From a checkpoint of a small transformer trained on Wikipedia.
Size: 10 layers, width 64, 2 heads of 32, MLP 256 GeGLU, vocabulary 1024, 0.724M parameters.
Training: a variant of Muon for these matrices, 6217 steps.
Each number is 128 + 32 x the weight over its row's rms, rounded and kept within 0 to 255. Layers, rows and columns count from 0. The size above them is the row's rms in percent of the matrix's.

# layer 2 MLP down, 64x256, rms 0.0943, rows 54-63, columns 128-255
size [100 104 102  99  91  99  96  95 102 103]
[[118 132 132 144 138 115 120 130 135 154 102 178 178  50 129 129 151 111 122 165  78 157 126 164 171  97 193 180  66 118 172  94 184  95  68 111 164 104  96 147 149 133 117  75 125  48 127 125 104 107 172  86 159 120 155  86 167 112 107  97 109 122 121 135 101 152 198  87 139 163 174 146  77 174 136 112 103 133 113 175 125 206  66 185 114 145 125 127 125  96 108 184 134 126 160 102 173 146 144 159 102 178  95 156 141 173  83  83 138 123 131  93 111 139 167 119 139  83 148 157 117 145  60 133 164 108 139  96]
 [140 149 147  89 206 125 134 125  94 130  78 115 113  72 177 181 148 146  82 141 122 156 130 122 132 112  71 138 193 106 102 179  96 164 120  97 127 134 143  99 123  74 131 116 140 173 119 102 162 153 116 176 148  96 156  85 108  87 140  97 146  91  81 153 167 144 102 153 178 127 150 134 125  86  99 122 128 106 116 109  79  81 134 146 129 121 106 154  80 114 134 136 171 144  66 169 155  81 146 131 145 149  66 119 105 153  95 136 211 178 122 123  78 168 122 163 142 181  59 175 121 159 175 134  80 123 138 152]
 [137 160 135 149  72 126 128 129 112 161 114  92 103 192 127 187 127  72 155 191 128  98 184 129 147  84 154 166 123 153 116 141 151 135  89 124 116 126 160 118  99 113 125 126  77  95 170 160 120 107 148 132 131 124 200  84 114 146 183 138 101 151 161 116 101 110 180 123 122 134 135 129 103 101 123 133  75 141 162 115 101 157 186 131  91 138 136 103 105  75 103 127 120  86 118 116 140 143 166 161 134 179 162 119 130 102 113 124 116 172 136 176 118 113  78 116 164 131 127 142 138 128 151 148  89  83 152 140]
 [ 97  76 171 158 118  73 107 111 142  80 150 179 131 191  38 119 154 172 100 105 172 129 108  91  98 133 159 139 124 109  62 168 121 136  73 202 101 113 107 134 152  92 128 198 162  82 162 209 135 147 134 166 131 115 125 102 147 114 162 158 116 159 167 110 108 117 124 103 115  93 182 173 133 100 104 151 134  84 178 122 103 190 152 122 151  72 113 101  90 176 162 105 151  94 137 133 136 137 153 160 161 126 162 162  82 102 146 138  37 129 133  81 106 110 128 174 127 139 127 154 155  69 149 124 123 148  84 176]
 [166 102 153 136 134 135 182 128 138 126 139 108 129 158 155 143 144 128 121  77  94 140 151 183 116 124 167  94 159 149 173  84  72 127 120  87 188 110 169 121 137 122 112 115  96 166  79 173  90 121 200  60 185  86 142 129 129 126  98 127 123  91 142 114 111 116 163 131 197 158 158 148  97 176 162 150 225  94 132 113 130 102 117  90 166 116 143  84 158 122 144 148 106 113 140 102 134 122 118 176  91 105  84 152 101 134 145 147  96 122 119  51 127 159 162 101  99 108 104 131 110  85 133 172  92  59 149 155]
 [122 102  88 150 129  92 117  83  90 146  96  86 104 142 165  97 158 131 147 157 101 105 147 120 107 138 101 120 145 173  64 113 101  93 199 129  82 152  98  97  89 125 131  40  94 121 156 140 149 100 138  35 172  88 104 121 178 132 124  75 146  41 113 109 138  97 128  46 177 137 157 193  97 160 103 126 101 137 115 178 160 130 163 130 108  95 147 138 134 168 163  66 137 137 125 112 205 120  93 166  98 145 111  82 116  91 128 201 120  51 120 110 118 136 123 138 159 151 121 120 134 154 107 113 146 108 108 134]
 [123  76  83 144 147  58  77 152 119 167 102 158 165 116  90 170 104 154 152  77 156  61 171  83 144 139 130 162 101 187 123 137 171 229  78 108  94 171  48 112 136 184 106 127  91 147 108 162 151 144  67  81  67 111  78 165 108 142 121 116 125 118  95 122 150 122 121 132 130 179 111 105 109 147 109 139 154 175 117 126 146 116 159 108  90  71 128 150 103 115  95  76 139  83 102  83 162  79 149 141 142 126 130 113 142  82  87 142 100 111 111 132 174  94 180 126  77 121 164  94 173 130  80 105 110 156 150 138]
 [ 85 141 122 156 156 161 136 112 161 150 175 139 187 116  86 133 104 183 146  82 146 120 114 165  78 141 138 164 125 104 128 109 119  78 105 194 149 103 154 136 182 107 163 149  90  98 136 129 117 166 138 130 157 112  95 183 136  76  84  95 113 161 126 115 125  95 137 177 128 105 151  95  46 124 141 137 122  74 174  74 202 163  79 129 109 115 115 102  77 136 195 114 109 151  66  82 125 130 121 159 176 142 161 136 111 180 123  86 137 113 125 152 112  58 162  84  91  86 235 127  79 115 117 136 137 117 136 105]
 [153 138  92 162  28 111  95 129 123  79 120 113 148 163 143 151 101 101 144 125 146 126 171  88 139  75  94 122 149 142 126  98  74 113 149 155 162 103 116 178 123 148 180 122 122 148 128 110 154 122 154 117 151  80 121 122 176 155 170 132 171  95 173 130  82 143 120 147  90  89 160  93  99  99 212  46 124  91  70 145 145 144 142 138 128 141 127  93 111  51 132 118 130 111 133 132 150 152 141 149 144  79 113 112  81 141 136 134 142 156  98  67 176 133 123 126 107  91 164 101 119  81 131  92 142  88 137 139]
 [147  87 191 114 110 161 105 146 147 129 114 139  82 114 137 142 120 130 149 109 140  97  94 163 127  93  90  95 132 161 102 131 152  95  89 103  95 128  77 143 120  82 120 138 105 160 138  72 108  77 139 170 155 101  87 133  68 191 158 114 127 130 150 187 128 129 210 132  99  83  99 184 133 103 192 100 181 118  87 103 154 102 143 151  70 165 110 139 134 145  79 130 134 113  88  78 103 166 146 125 132 106 113 159 156 161  92 126  94 105  37  94 175 189  84 109 109 144  75 131  70  97 181 106  91 177 146 119]]